Part of a small language model's weights.
Size: 11 layers, width 192, 3 heads of 64, vocabulary 16384, 8.02M parameters.
Training: a variant of SOAP for these matrices, 325M tokens, 3337 steps.
Each number is 500 + 50 x the weight over its row's rms, rounded and kept within 0 to 999. Layers, rows and columns count from 0. Numbers have three digits each. The size before them is the row's rms in percent of the matrix's.

# layer 7 MLP up, 512x192, rms 0.12, rows 319-367, columns 0-95
097:462491539566490431476540569411563523528472574514577549481438514553477483606526592446472451513481489497414549565475457553571489558498475427418523514588444579585514520403540569427511572462564472542481524569502538444415459487501447416403539526492504500501498606422596401510535560478490458510
099:441426516511583475516507471564566505471434476486499440394587532475372493594480471551494604492536489540515521620462426512543536509511612533546516558419532464417449542451472478605498463537567441450494490528554491575453496505531515504610493522431505463423452457485466488543487586575490366468
092:454475521454509502558454453475487536538459487553569429496463502482442503509471507494403476466580553464516588481531521564596449538508489402632548633552553442423575439511483475460406445416607536448570596452513475481438540472524456507469522549514435524589457480441467522486442587534437461464
097:520545444518375530492473429527466439453475460540392513590560476554508541490591542554522469474422538435468559556466404499432558546520395514519537481518457510528513453427475435508370480381496500499522439599527500502475479463482484479498532517436439489507512618559573465437535583524561508447
104:525592552567537536466514531446432456429514425500482513532489537477496518483400557486478512419502502525517479529468426501411463499477491495466479490606517376464502524511447485483443463496411493581576450548548463538568428490430497511521500566551414533478505554445510375479544490498536415463
091:493501438498531513415450515522454482464509508388554388592503498416539485505452490553474564465426554566537534483453529510527430447547530516551474532527511432412491565441463505589523494435571555417458523535515442449535472524481465622571464559468470473484538549488533620596459448413592395542
113:521375475472527482562586481470457519497568505506521588555489502502491438570424518551479474513557417457498559530628515526574510438416464513528482534479565538405548432559590520555422532463527569395589456487463526532602429483516514547510510480491445573505503474490499539567404481537487474505
097:560452543550486457479592468456520540476474428522596525616448491528599477587483521431505552490477591454508480495536498498524475495477466517486543502489517480562527376478496456490425506567462536487424416534544511502617571554446505465526524516425509530517473460482459461510511464482442500518
093:492545540462548511469540543553509514510467486432495362551514519450503530510518459502495484407515460496450567521481604485476469393494462457411553471523508559449512466484516432505516551524381531511568484552388554560585438460550541444486477543533522629411508479547501417486526485475499582542
092:425488476528606539509406480544518457539557516474431497420553436515438515507500553558498424574564554470438435579410518587474501537607496449386539547520488468580482471466524475431490531448520551532564441557564432536482488487510432473490488454435401461406429528530509483476585512484465531564
098:534503481540460474552612472520429551431540410467467562507601588539517384450487523481582563449545573530514468558562468537513518478496520484540481560461542563427440461553519428509506582530543509519495542435496508528444540522503462508477555492596527510434502555453530465525405457418525494483
099:399621497507476564515456442494508541532539450460470470555492476523514469453440553488590526474497519502508555600477477507478535485465541509445561506564503514514544420465415494528466573566463451480482529543479532492454505476458436541481687582553515438483416506572468611530470458513560578547
095:447446526499487563520471481528511521550495534518533412556498527420501455566500520444542446394503397391573598520557430502503512484547487457450524577541409482506518548482586360538513429507504435618442507453501453499539452422460508535518504391507506534543474472427451378585499587506447448576
095:438431505494485521518464475472422451390555444543490605524495499484411478469521522450543434443448595454465607460446523442511391516383512496482488572574500505545438418497591525441436448460485455523550542500450482584531514563521534501500498620473516563601585522488408564521558555488440492432
097:443574446516455487528495445565504504559550476542483485607527440429464402511500544551554527465407468512436498472514485504486423526559483479511484449483473431472531372486479534558533561540502421502402523438561495459486484507497523561486522424526517468570495583565454503488475502448508507440
099:515463496432516535520469461555505581501569442485502523508522570486450541566461460447530577541462547430597449553541499508563530497486510501645534442537499520481556512448482528551619420546549518386459537544456371486481574547420480514541461420553543530628512574526509547483470485437511530499
109:471544478530481487493458551582511452468540571440520460468518462508460498531466525576433514586535503489506515529655538443457453572481502546511499566523448471467435555529484490626535527602472420498473465491446532564419473511468509448543559506523494546570565485511449483453440456574529523475
093:483564436603544494601578479436626464583509497518515542525471596582495462521527528544507507477545536568438497492524423552505456572481454435404530600520499581588534516449579380500498484492460454675415528476448474393428527507454586499486425526473519545517532480571546583470475435497501513514
114:545571439465527479473492553538474612494519541434437483448468550424498536515554481509550425439520596472487473530434492503506422605433506476451481595574611522536554494464503539448397469537516443552492576425428485520528457437499494457492515449463437511446493526505518473471472463546444480450
094:532540479540568477522548570468432528455456420538533492504527451530513578419574586384429519473565437548584565486459581529540493449517500466541517524438557550521547526493469516572373502514444481524420512531520518569544492596419599460433498489466471535458377482452577458474458480442453450506
099:514586539515492501421503522440477561453474498404537525541488445478479540511516495532451472480543534519507529484387445400469361568467494520553361476458522423434539454472434504546535489538579429476440485529541513473389439538436488537552472505478558491534430584483508538453475495548478474399
087:498463545583367492514445548605490469547442529474450449450419489590506516479460491432511513493509533554452553541561493400435480474564390565459459453493533456473534457517435544444487470468505591458523559501573507520558511501510413518425537492538512476486526468520419487528491451470493453544
098:554528424440541485434476476497567442565531457473536507465487414530529489454436471464506449539509512499443484385685461545569520582515434497517501491581544411448387558447483476511480472575477489453510582556498474527526528517439436484557495478512573487542477551447517581563544560467424539490
100:546571449462513560530460496521546594535464443547473451511478532443513504486511380531494593390494475486537482569488446472540459464476440573421461428550509440504470457494484470498443477420525464462555612528452504579453454527488497491533478522512483562454497434522509545508486587626523515531
104:516581517515469489431566432437595514547523487509489529487495428460476657477393337526536504417439534569473502507454534460482451466560460478466391464389552446625563459479520532562487479429489484508519510488462491455504489496425544506484504506550486461496529493637544532490466519556517503472
105:467456518513598526482460467478443421543492497352531492478479470469526535506478490546544489473526453567512540455532472507523614517451503558551473544396451543482539576485531524407538428437485423553620477529475474469418541508522579444598524452472543464525494517480470512514538513395559442598
095:492496490534445465502559528459530470525445580511503509581467497552402471564575452477530644567501443428461525453417445480484497480616406517355519529439525470534495530488497518426438457408511499462505495394579544527390526474526583475535525559481528414310550442484501516494485529570486553474
094:570454527478491498498451511462367499506500452454513462508561497520471409440443455487560574466500580493536525562444499433511473549540459462414477536439561544541511514453490517419497488480570503493488533571541430495555528529524459548495454457407446415516493571499494476527511518429471526501
104:507480504420492481431501520424509446547393476518597585448507564526571551520503449496554487473615560532444590378510510398425449506451454562571441599559457551423549512561462411451452552519509456545496512542515584419443542459503420526591499566422527417536447584455476448492448482521573489506
095:398663507460494520527528499386430474542522523486494419435585482538541591506499579520464492482570596518472476474517555471605504499475446539423484441519489571556459474442464457503523569575564518554498417483611467529415502570463526568471511493524559542597521491500466459599518461512462496491
107:462541530458517434575600485555500532569498545514500385484547591474432536514468478415532458478455387477480362453529507481459493471524411524474445522524557482462462524416467521515518517536501564489440525523521482483425578494491454532448449481477515466547620521600623570441523573419570380557
097:490551531487515470529484499542470486470548497521505462553503477562488479567479498483619488570471487559587434503473475461524526556506520441470545563476499418528577502431586433544462508481390449416429509538383494488465429424565618472408483525477453518499459516514589508471523619473450536539
093:488501515494413529518519421477480439542462457412477448492449505620493457491517457573442460503484577455458488492607504450536526585556465485490458430495468455434514567472553376584460539529436517422401488383542499482527424487415453494513510462471451510469426570490581445521462571481421497479
096:533424586493489537477565542559480441520456495521470522431492388535548479476559551547489517507460540574525512520449510562529513488439522547521394526548504494413501527467432476466435551539550443527545479465441519549403423485462366490535476515475587507622487497602497532513553423429449513584
098:468503529631455483508551507495513514481542511461464520496564544435455538541499442486542509531567529552489525524469358597502473479595505464486471505590484494399507526542488525542495398400501500531483507578514450587355487405489634558541543571509466615493487530569529505450489491518594532526
094:473483540560477517590517582464554479574418470540531556465603551474557508522531465547562553450474508450410409426508443484493411591653488494555551499467524479511501471432433506483499424498531516455536522419545493402452545509536561501357484483498468526498511608378620476492498461511490525486
100:483498598454467500508505461330421591542531504555512533506547546516399475450438394482524465490620483449476563547479558507531477513481529513418612428447561515531516461495516541523485529402428525464525574574584428545423584447470495561618479475635522536529506478578476491444479536522500492602
097:530507447503431456489466439425499503580487557482500521535481477428538484472362424482527420439574495560555498471523515567527457504549520487538447569514550601530551502533514500462445488518501456481559459469527559452528460547492392424422513539474515562403495479551516537552507511494569465534
112:437594433448549493502482543543549517470406466513472434500621528530405546510468490576445453540521440470468548467466455462438470418476449533437563497469426452553512495469497468557510484397575415518594563500461500490569443461622464462521469543515473500461473499459507428553505502536508540508
100:444607411475503561491496462549430456521513505521487498476482602495451449514460470570557492494520476490558545534519540478580502523411406593562592583468513421432581442545547447462443481459553545464512493443543409468491468544505439492434540463423532498574474499495431545509524497514446532581
102:566449505582390556498542469549518468463484609488576558443460465534417477516504449419489441544478501529502469550418511462430485421543506526519485547513485438453494498470535522521526456525443489477484476586579456522564650486495414460506491503459532445503589495523514484565487495522494589481
096:460594481456513438501612424467620467505492526499512449528537513459595439484552464584506496481529470474423452399407546516484493583440531545440485571473478499511529525471540449437587578505504557565490445519501458601548510594463565420539598508486545438463508497532499582583491469492452386540
102:494541566547613474488456504538440420452500479466409395581482480463515539495552482526494574404520489481484484450463469542536607473534471466452409466508534528518596546454584575423526446441371572535524431540478475505486472464511593479496447518471423515480487411557449536523475536636494462522
094:466497500505491495455499436540487477445525478477465501491516582519486415491450510524582569584425432467422528556492491580478473476564503537528427578438475530602516417433503516453443534495518515451450493423454553614489522557504468482464467422542475436520404496556497459551565564463453530465
098:528465474502483436402525480510453570491530579539494470579468525475489475439518493529535550538482488623548545582555494555454447568496539517610542516512562508591479454457494597543529608498518482406525481388495443375491474448472484519567455537479557451476555563490452563571578519520480514515
100:531479528543512501405520433464527505479535457520488448408427507499427380524497420471517455435558505499419508493501459546383555461424517462488556521453579412527587644525504492513502484513570403468467474530463579511498546413556537461493561516509476503415470556493591451522519391555486495505
095:487502593543521531469520484481510536573555489358479512535488438465536500507583545490529559459588437550541499565487454596518438494405474393452424484444467500528509497490541590539497422480521532492454558515477447512528488529490537556523456435533489513560458435507592572500497568563562460529
109:512571503551484590457586467468479417543500421515472532472530483461493519366443519489451558498528480491517470560446471540445585472422497465560533401469457427491431459490424422465441539468583498433433560512568596464567495498581386542462518465477470550596476481453500541529525453477522472634
096:553439476498536554595409544470430509484429539473399577506538492502536536491535544512553649493378409528544476489496524520447490595488506481528471478524559486491512444457506482487521620483575458531511564528442493479594517532540488481565393479533518397530425558435422541489474484458493464502
# layer 7 MLP down (transposed), 512x192, rms 0.112, rows 319-366, columns 0-95
092:451620600543484579450541447522530525475477527430473492557421432491556515430524443496493455569478487474461518552482524522594489494521546461526416555542558542451611550429494564499535382517507448542458462506422490563445459550494416527571443526483500479498471501539475506502629408588529504516
095:526537541512502549552502485446542504461510606506534576586497454528526461414525444492477427593417460593452485488451489477464483582399476560499510582565483474468509529453479510459478542510456455463456568539440467494436452473450497518534589492477502443474473467410477427551437485495502496512
090:420536494491458531521385532520522546462458484586483492493481516589495443505507504514544506456409451505551483396426424478463444457600495505465582496481474437541500504433402450578586552478445490560536503475565533550545495522383474557502557450600549526591545443545460465493494498505576478524
095:485511498520456479495631562548504493427515590418530512508478558514488450547430546455401510435517468523450585427495449476521405486492581516488430424510467494508439554518475358621539571453484449553518623459559459454405539483515458505408535492518574528572487467505546475511388482550530460449
106:511507547473509437476505592477569490540475624563492551464455532607497449532543477482568528481411511481552504521574486543546477450453474542498434488405478542590520438535544475452517608456491526479447585492542473429537484406557433423533547486453495413522539433519525613535498406393584496474
089:498538525566517489580561479439510478523517568574500546465494495554582536518555467522466432526538470463459510464521489510550478516505567551524518476474433548542505424491499473466472536439486575542507491380420461482522516478480489456477522435453474490525487462521522390447480494455445619456
096:456484420431473399506499474546491490494485524548536451581478518517380536495541385534525456534505414493575501469524524541489555486504496501527401472464408579501510502594454486531481540510604436491493561412519468564566502454448499554564510513504456522498600518572466562482591523488462406380
100:537571492383395508464463536540516513519524508647492393474479475613498410532449551488475473561569403514504397485566577439518534486566396380542410508507518540459469448571465571541505481532562468432485540572535510523469407563510513549476477564577522522489532532462497514508538443577477560501
092:507487491456470529477496437519498554446509407532538537482576437492486415459351529528463547513506470508497480473454449503506466610499533525558492509533520469528536509541452559501521511564549478452481576491574565481476508434565431475423585412446539450544448491456490394438432453499525511542
098:449534448560473432492591557505394514515533534532472477554524512476525493488412540497461481367448540477441520503603436506515595486481573567567518414502493490489410492569544473542601446455455540502594464515540527471451534485463545473490493464527432446496476542526422547532521479555483492439
101:474471456396613439527535510474467497616550471446453503506538451410485494545543526414464551423499590531512510550546496507523589459575534465542559491509524495458552414538465498485538470478573581510560453494639590601489509479487489448480498529540632483487494473525448514412492433567464488495
100:474503556557473530511477478508418586441510503521468424600458547569518466434554440533521432532497428530571435477491530518464579471500566529499501610496551469477429575464513616558450531412505476520485527480470474452525456485477513494481567500465483520417445514451534481477547493488529423480
101:427454553511499550521445517474455493381557542482488549654490485440497456425540551438557518449452420556533499459547532466503512513464640563508472478460426484504499488502551504507491444489480473498415534502504491373485515443536513521437540569433485448505523542430577559502519450415563450470
096:429542572475493609538453488496452487558421467509475443554549480507551606528499542579541506624551464512516475439429456532498482544415532451523548416442569483510552493563511543550445433479525476499576482479574454376481444461440537462531536449473406502553494503514521524491495428554469573541
093:478485502449508482516468567436531547429475467507444614457499635435495555507517397467479551495486623471550580465473477457465452531542532544482457480486439438541558558497533539424424454448531547556581472518491492573482518584536591421472581535514411474539459450461478408570549492534510526568
106:606539539547506571557562471549511436504475521535481469558577463496496449489384418494449431518522605525523564533548514442448509538545402658488606459522551584512515650431470523591540509549526521493461521570468504465484519529474466520460448453555504506438435590552591521552440500519578442543
110:445509479522538400422497488494527441577480508574485517484385470609542550497386508602486486506522416513485590501556459580590443539397537481573516573471482440474518435443447538505511478446494532463535427493465451483468548549542518492480613452478573504557569476533591526425472438519563463452
100:536529534567551425471501482566477511532514522509514553437548429535542477432527497456503399474501528481464481441467600609479560481569549463515562500474535391474463572439446493522502490590532508514540469569466498461534453522497493418460536586457467528397458465453513407473535464535435525524
120:441575483537474556470560498590509571468431528439469462511526529508444501495605469476528489481489522527547582493497457602557462552460523323487488466576552510499483508549500516531379585495492495468520548441443534551602465409538460502504533469502498498474514557502496555485447545511484438501
088:490467572487439510498464476448503575483519491494544431432519581414475524523500485480557481522491450416410425479509474502516475526502519499424538458506469499487590544413526513487654515440569466488588551501507431503489484490566444530476472497565468500548606447530392526442522489473499520556
099:537486463457495448498435473567473496515524537509519502481482493512516455455516582403511441547396574463454556564597625562463526496545488478439587586453469503469443530449490441454536485432442493522588420561547477473485553422547512499440509445429487471520438439519475541464457468530483454554
098:455525584477513504582438515537508542474532598510547473481514541588468483544614563491470492547541520457557539547429593586510452461508565538453515529481517417584590473440467553464491517496472473569425475477418509482496553483523432483466497559424453463452529398516498593455547505534562553507
091:429460630591517545537565460506505493415492454513491526587503526504460479523566546542541543523531551492455565552450458422436497492468548395559494513459522528479536410516473555554473526471504426525410508455568558448480543527460536450460585410495518511565579467586494379416479453424578453516
087:470480545511451422464464503516455448441523469489561484491540498534474548514477521425563434495504479493505438438469584509491565403554529524574478558547489523476465532464481507532512523426459604599529493511440480458572426479490554525459552552562535556543554572485529430466540570359420514448
106:476592476576470577399526518498474543506531484406462509497468478490526527456481432463536508486517453560496512505521417434442507506487549490478510528553482407485488474528560542456519581405425493553431418442507404498503488547511514482486450463497562536455516426545409423481556440584528527604
103:518386485540398495552515546543465504473542503512468542508551547606490536471506521482454445521453464409571353511552504522480517519517514450441478396514422485465423414585553480487453628508472489434436487466451513436456492495362439514440540446509529485600473448491476362457548447515546504456
095:477442456513474568523502549465500563453561617503422495528532472497496618451472549508418433504397399562479478436469508444453531517457527567544418518578483477536546501531472419600459460459529493507554383436468512505521547613423491552514403485490402620557525441528531436459530538424509498512
094:511468559510550461487479532550638391542573613498431484495513500516522538581508528464558484580503517490521451499528513432528495394396497495582493485541464532482430541541481567538473472469521464543507540461472463522544462433444479471455543436488496523492532560579614503552444498470517548508
100:457459418561462401511496448595473452510643508427502411556459595546484450523466568550432464573531432527499497595539430616546506476511573563438424436518519495521522567449464500349507557482503574490484520395474521503493487509503534463413547457505486497505457522567548467509531566436454539446
090:467494521604500570537445493535497549453466499583584441591558475534534425474572519498650473444505525535489527517471552603511459455465580396540533512330438485508454494537531536500539446578450570486477532503505527436464475538486527519606383520458412427435517519595506542466507540555497452484
110:455464501551379365500513500521534539559443569400414474552481357512510529530463485490548510419510526440622476366562512521527456545491458475492479489488451524520438472531512450574435497401488501509463412521450482484536546509485514523517470506583461512479393637499476466505468499526397514480
101:580514550576493461477510447445473501462536504509540490549514407472460455484507478526442567530498527530400551630528547497561530508515525522566496469505501510486446535429466503627491453474508434522557497505462509493509553481446508450441489591470475480430513476432480666516531513455462485404
094:423460529433493528515485385512563491535544446565487458517504516476609467481459448449538515497481488530501532521449449619514467549498455496480573515456437529496464615482499539558468459539484494479513522541448448584588591485442550472465470523512498502519542562506566432548433549431477503517
104:574438498504412486550458547470442447470600413522504438472397416599533482525487499498440490492489429476579443546600521535571523520559545508525457462494527488585542580502547501487481501547489512552423498468493660440472501542507540460455494481562470449536428589507457526477376480518518537476
098:570492462484413444574514485507523527459493509511445503525450514506559456495520521443498486497460502472453449529530485462549505550468451482385522548495561555605513427444496443424419527542559454548515558485430514411503465527624481395545495481605566562421473568529430649483431548576507524472
095:513466531562543436492470493446516494528534443541536444464409506555498527476451530599512571566529556487496522529528517495538520422536541557482454398587563551529456503546520444589573551535461565598407517568446414438533525488557475421503543447475477463541490476427441506529425550507408581484
100:528525508530528533447471537470516529481353520515547506545554580530606600450482496554513495470499572465454492490473494485388478639576591515452467475484433460529483450453544504463457555487545522607508492472498493443488552536525382547499464583563526490498501459532531458516548486445549487450
099:525486550544619541521479457494523608555469405523505423495492499565402500439569483581449534545594566459472475417544513514394507486558442530385450513519498469403510449514425524564480464503409553460460536465503488558530530458436541530476498573566433516438502504414549475474533504507493433450
115:481619541488482592567433507469503434464480455544547504554552477546421474490490553516471464498380476567444498543475523560406451473376494444571562611577416504565514524508370459567418507478530545453540529445491449440454510536552542437552495520522483433490448460537488527508483467468486443549
101:642399511543622434442542527508536460548552479512452514488491465504482483457462536481515455509451525461604405444489562482565483515537470507519558550526476488526434456513577468522505458435530534477468546512541457494526486470444415431464508436521461508477542589560470436581493498535602548483
094:389532539437488478505488557487398503536543517477444549512461451554554509521606544523547540442452524679501486515417526562533459542470597532568561497500507538485555498578500409452397566504543502561382488487467519524447416624555482466558466483550465490488477494477464390503481523541500479546
094:549473453462483497414542475489472541422509504568500477585415445466431565513512562475455461441512437439502619461538492551525500488494543517488470554536591496485489527536545615520501413433466495457445470424492475437525475495457459547552472491504445580456503469416456521448455528502511477548
099:479451427453614482593498530562440415457522548464529543608578443488529468473548498510518458495380505451474525495438505471449440547536608508479528470479565454489485488516595408528453514458634557458505564488520522486530542471495597471446511564545520420577558562561503506533561555536486522442
102:458370491600549517501488461471467466408442464555448488554486498523526488461528529550475517416466522473512526532458519567531534448500531552438472561510596502572524431524570500476482453497519538567475471492478471549557460531416589507506446517480412555547467494485535484441506583538428528571
098:501573583495456525563445500508512486481490397472580478512521475490566642518530565495429456452515544495434469549478509482432367369339464510548466449423495455438502530460538546493496536494463467438491510478516596563479568524513536462477580468456389508553520562580527492532478545456480539467
100:483509466574458459548512439568544575517480500432514408560604470539501518359551491493498513519427544585503553519500499514534535552610435544500498454501468477450557542463495567445467450542478517534532474479506459480578534538467477507529477496558447496565443444508429567490454512476445513522
101:474503484478483483503537464534522435521405526521517577442549444488551573547535507459465515476487477450468463546562535427551590538502592527430507494612537496452621534424537502453540495549542548504481510508463496565494501446456497452507541503510577527494537568479451527499533458520439545494
112:484528453557515543451519464499410480409476439471458444513562462459573466430556581579583499467471503503525542599444448561467501529495482438462476500384449449502443559552470480587532379528524561514520593431576540578474538497543494476408557521537539455481540581611511433545573488589472471448
# layer 7 MLP gate, 512x192, rms 0.12, rows 320-367, columns 0-95
098:481489526457437425438424515454490556505456511522497497513499492483528471535510565371450413489475536501471504527402508434437481491502405592465495589530467556460573533534438572495489544464615449472535543517425420497432423479513540511516521516563413454502489504472526426468527474476539573460
099:589526412418418537458553440572519544533523498567433528584519479520538589507574513468554502479559585465493452434566527467530533522516474506502524485579567412447487479503633471552509526527504565463416499489494505533433485460517504474495507433499414478399504469462446491494552439470520476485
096:489411527402453529505434541558479489661496549469515490513436453521460591447561472562479525589543576531512466505564464470471473529425421500435535591489543507482586476474480517498441496546407513532487526505514590511573509511459534491434483526416486607400552553494472454510607496457457572524
093:462407508523457557543498456419477532477454445399486396524514433427484535483545480512432571483567430551501557588474495450449406513511483493496496486516499528483468549532503580587488556517525473604577526488552519485514542507478541563460494522584507505460453459507527449428460549589409498538
092:588455589537484464488482490557597510494517496588597528463485539567503479497463512512507475507667527498499487484502447544508461455538476516460475450543511501558562540506526533488501570411505617494540444526526441578473470443595523485539473483501486492504415478475505403518512454484482596463
118:523450480477526514567491444447439430550494476600470494566413584477491489481445487493495589557470500554488524504535585520574421541532447428571494471449449517509477478555513488541482575580497468539498451429467535536498501578429522466513580407503433500446587434496486449484555416519459505451
106:538488570574579494556505452455447494505481484448479598463440559430529563412621492511472505471464501547500488530479460527473534531471550486570529487474406441461516556456585501566394491435410528612518496359500545492582517437523451524514507534429407501466422515505540514477503476491546530489
097:498482431496465453561540533511482486498527590513518480491396607416490573463484458420540499506525440426551503472413501431462511533514440526428572498482486457529417378485539513546414562460452538523456460465500427546509455574471437544569509496555384594507536546586447544580587491519533474418
082:567500432545433485477551448561492432472503563455374522468552592420497549488608522422531550532554512502514515514484458546560479496548433466536560516454454507464498474547482513472536511524540573478498517539369481587576545468555517621516520489518474608490476483491498510598572487424451559479
097:498478530488461526484522538420546459440570481541497483456435429482480470449517593509411502533505542486508454490447493446483514505532471451499530515493470406487587562510500484569383491463542594522530532450474494484458494535416506454429479543587487481502382513520470466457509511461479527550
102:498515483503455407457574522513562590452559447527494538558463544506582590572594462502494497471436565536518493439549486506444596497481472495449532486499502518367434482401460540520552541438486509485458576424548493505482443601520516495505482523539479529483461482496536510513478496475543396474
108:440532602454603475534433553551508587449476525498607359457583531455533546478547524548475512491486509442429530491529561444590528415532450579498538449496455440485586463481434543497563550473528602470427481534434434522511570527434576539510517581419495514444507590500556442560446476479572417547
100:479502554571512577518496480492622500432529526510476388474529563453423506491515476440546500438564575435488444533536464466493500442372469532476459552451483482492423586450466436538469514393423500475522593496473632514442590621521531543514536470464521511584465557475485529498565460441501445523
108:511419542413448476507420494559424535522533534478469612517471611477493618528496525531515462489492624534537487532615443479556508560527480538495532528456527521550531489511471564527528417437479582565528418464544429534455504607564538539454602534509358521500438475445477478534586553519466494402
104:502520559581464486515546498632554487605430442519446484540600438512509587425482443575503592553443466471508488592486422525453491564549532536418632497483556511424535468476476476395521555425521450551530530489484474482532472510468459523472509563542482439567519566476497452564448532553497451499
105:519458532527577527534589491481506500483498591513535412420477491544544515487459489481435463486556430520510508562491510535519529494530499529459441448646468539547519534600484470536483481455500496431455541566617483526540447426515445416478425416572530427485535527541485412572554431447616537553
096:548476533515503491509531543561416502498503484525389642453492471624461421428504512440516549506500471466578451547447543540530514460528511397463489457513457441535530581503469439471511462566543508539452462565552497568452549530483451514419486535537485626521524548558453418490472515468422568490
110:660523529494511554406483524505450557404565475457509598459515559593536513445549502475468573531472489507577508470431526350553586513580434535637462543415535525510510553481416498586484527492568558562486499484489552493425586593459410533537498472474455461539518457497457495544578530509426539523
092:478510545534469458510542569510494329481543597527520435541483479486476445574430470472525545499520542475531555533475491584468550509521405476456490561539585473573527528442551433430490556517537513472529498462560482466387439475449504453524467501495425473526486505515499520498455629448483443540
095:516481468489568418513527556444471393450460531564563526548589516488530482503573538517439583486541463536449423432495558572456487516526464501514414494527518573572465463620564480576448523498539546473511527440519491576504524523436616471552537563483539529459506510472536514500551465476567522583
092:443468548558427493545454464500578530539520404474499514449463455489599518487546488458516558459460467464474458464547429482430502528545564418524449519455502558567485481539564401593461457486496517551565550461462488510427484511473541493586576529517486515486449530592521473611508540521429558489
096:504474644567374517484556447469511454459457489536503538555487547507547410534393520478442505486510475388477506499584510522442488486474528522467441537525514479432532412460457472462498594539363466444500510565404423413490448463487553459538577379525478581567510525544544542547525510514562508465
093:479530540564406497507486539496531551406565498566444509437546428607554497592553507508532484522466577478564540508578509550490529563451501460493588476472574462491505439492507477405512463559532493447479491502449563508444483490450501514458443435539462477533515453484543480486432484527485613527
101:500508591473541516514467515551458551463488532472452525501561455593506599400522450500495483559600473481455546458497477382594451529447546508550584528519480492558452513508482549578504552441571537491443549479518575516409454377494513426579462505550609456438516453484473435497544524492645436577
102:515457473481468500474554489511369411489484498569501527524408453402548444555529529448536560521524521516472401505505469537517533516470482476549454404476364571509471500568586531538446534572502477486466474481589452478433500475380521521514555470448519508545511484519454503475597460429532476465
096:606465610521452581463546566547550426563443510669494563513473496541512483496577551524557486465573576484495524534420520561552546495408469479487571492532534487512493572591526501612450520488538418447557554483525495527568534411500433493472521434437548476465450463542499510502560527529428457462
094:515444540471492509494479546467533485522563599375513453464491469468424483622495529423461486531439460436552460499448506519587465479445568447553479507472534534504492479483470528485579469473583547517498527514524519597470470459540496460437457491509438563526511475572566533396468507514493536563
094:419438508536452636531536422471519398521467523501580437511508553510510492579536497456489458442507566513560516488442483442549503529442457436560547571387460428467486434503495558573494454474483444520530472573493484470487480526482528417545541519602615522497471532455420457506473481497445463507
099:466461621508528463498441584529499460581496573547497480471358497509517508505598484469528426529469471406494477404519410447407451494523486599477556491519506478425471415462510559481504499502424467512495443559535496474500569464537450397462518437489461489493504467486545422518515409448518558380
097:556445462548469460452530399481529476449529542530429481473515470450519554533609522475502498554528479548530429474446518426573526427495520513494512505481473516519491563426396551492627512449433545557402550533442458515446451498420536522527419562543566478535539601643565530514519473483490501528
100:542524547423510427468560543555458541477486516376426450594409439485584472518516544475502536545532455433528541552459516417455602561500487505544469429460573521455457526473446487453561421475470462522412466586506468463522560498501561468419467455449494516402445528486505442459508497489525459430
098:607420422571493482468507536433466548555588494594515502510432590403386553479499533508596398581537463379561525504493471509407513502509568538543478469499489585463470405567567459513470547459427481504555494472502493428485509501498489571587511637432524474535472444476411525468567433544524472533
099:407440509455479503558426547524458489514487409457531422473533509450561479575454513473508569471501462567453594497514498530459542484521525420448402588538453459538474509580485460499492449535466478510502543545475586465498562553582440544488558533503477448468437590499552501410582537476441567522
087:490519458426451458395498395504635545494543592542420571468523522475549517494595458501506621483513473540474541554420518396491460512469500522424507467424478541500354498564540547473547534531531479460523471593502505575457449464420570500567545473460571545527557412502472488631504540469495579523
098:451456452452506449487500650517475483572454458554482464422444542531532548498453461551518516480601437523440440470541462556565442529474391447428517547499485517446473519507380422514466466547447596460437473489537436488480583530465554433507564497492483562504511453439543463512486426523443451484
102:508468524515479509469543508476502531541435443520511523533473450564486498518448506546538493540493475501530531498486589529520468534455536545521519597524552551485445483503558494443537479422622450524490518567435518537493502530486421442433496479588536417571472543435433414561401432449532523447
097:480538491438445368503456504554552522512522543406603543498579492527478479589465534502470451541434434560504422562567532437507449505474555499603449528548426503516537541489568510490542502421423525525554464532537439561452484536517532520559497565410533464580382550489477460443541502444509509504
103:562434371539447451424525494494408443526527539490449554498402423494459447528484545516520563507444446452552513533500464456469449491544472454560558464479555477534396486511545527544553493446584547514449504491567521547481485489543448531401595448460522549437573456464471399418450506532501548458
097:538498514551515507519410499513463407477495581509464465476500544530539450521382504516426425426471446461589473500462568508485516528532511458554420551546451455458464399491555457412480481575496529376509447565455518441529525469507459437499510444515453598548491472455506456478500439542532562488
099:505581506399533553542531439544529496457420483484466554436538440496498545535481496458587457468505374552480536432559438430428396541462505419442496514370482418433557549555483503527486468554594466419510523530461617563527458580449436519504448520499447493538446427508516599430474532498498418513
109:525474499450476493556464469549457412457452423457565435506489532490486503545559495519573490513404492560471519560615471465435576528498484471558520500548495530500536518536558408553488562343510436457471550496478609577470445529461504483407562475518477539511431537482519443453453569557475591450
105:461527537477495584529557604511473515536485449512465500507470418481571486460444466562389461523425546498373511558466526502476509480516351536500457440506408575497493490483501476532467478539565437492499452534600551528500469512534426434576523562590525577491542551491471480517553477572527536446
106:538488525542526498513529536418509512520593510584586548432510616470544440543523520572489522547465513449471443512537625504456602476479456447484505419545485455538469391465486553486516466545494469456502523482455340501522529505547378526507568471474458487522441537433458436477580507470456518480
099:553595525392496460494488435497593442418384410504540509492575475515524553525469486504475559460521528550548450441475435514596482569456506497416485441543444472527510448445417524539535451476584413530490489485564439568536594409434535535538496474503460491516496557510485493438450518507489494559
101:482410471420452528529465493485403661492588504459466359523501424489545406366503496538567495429486459561569487461469504472565530394547468549496537511520462475498497460525478515514519559513396515543477476570474494519552516436440466478502524545490408539462453520519513495502544601488529483513
101:523593500512511491520507555444494537395551426448430425473423604466458454596455512468466533419562569517522403535469478597503446545448448504531523603416473507457444468586522446485441483491557487581557377531448473487486583447461477527609456537572532530446510485594497485454438488497526510452
112:424470465489490535400449503507575458458519576493557449560432548518493444520428438479614510439489501515571509410441465475472483497493425543454592598499486466451497509545449505405442539529510533586480442456496438486460505401466456582539487504525557595535477515594503436520514433491390500466
099:481477680477511550478508537525471543470480508465469437541483468538515448571513475488402438572554495486434540439465476538517460462540472560438475424508545468508535549506481406460470501530427526530519382534470422504517494491529510541461554604564472429473441506490539421502572554536498504497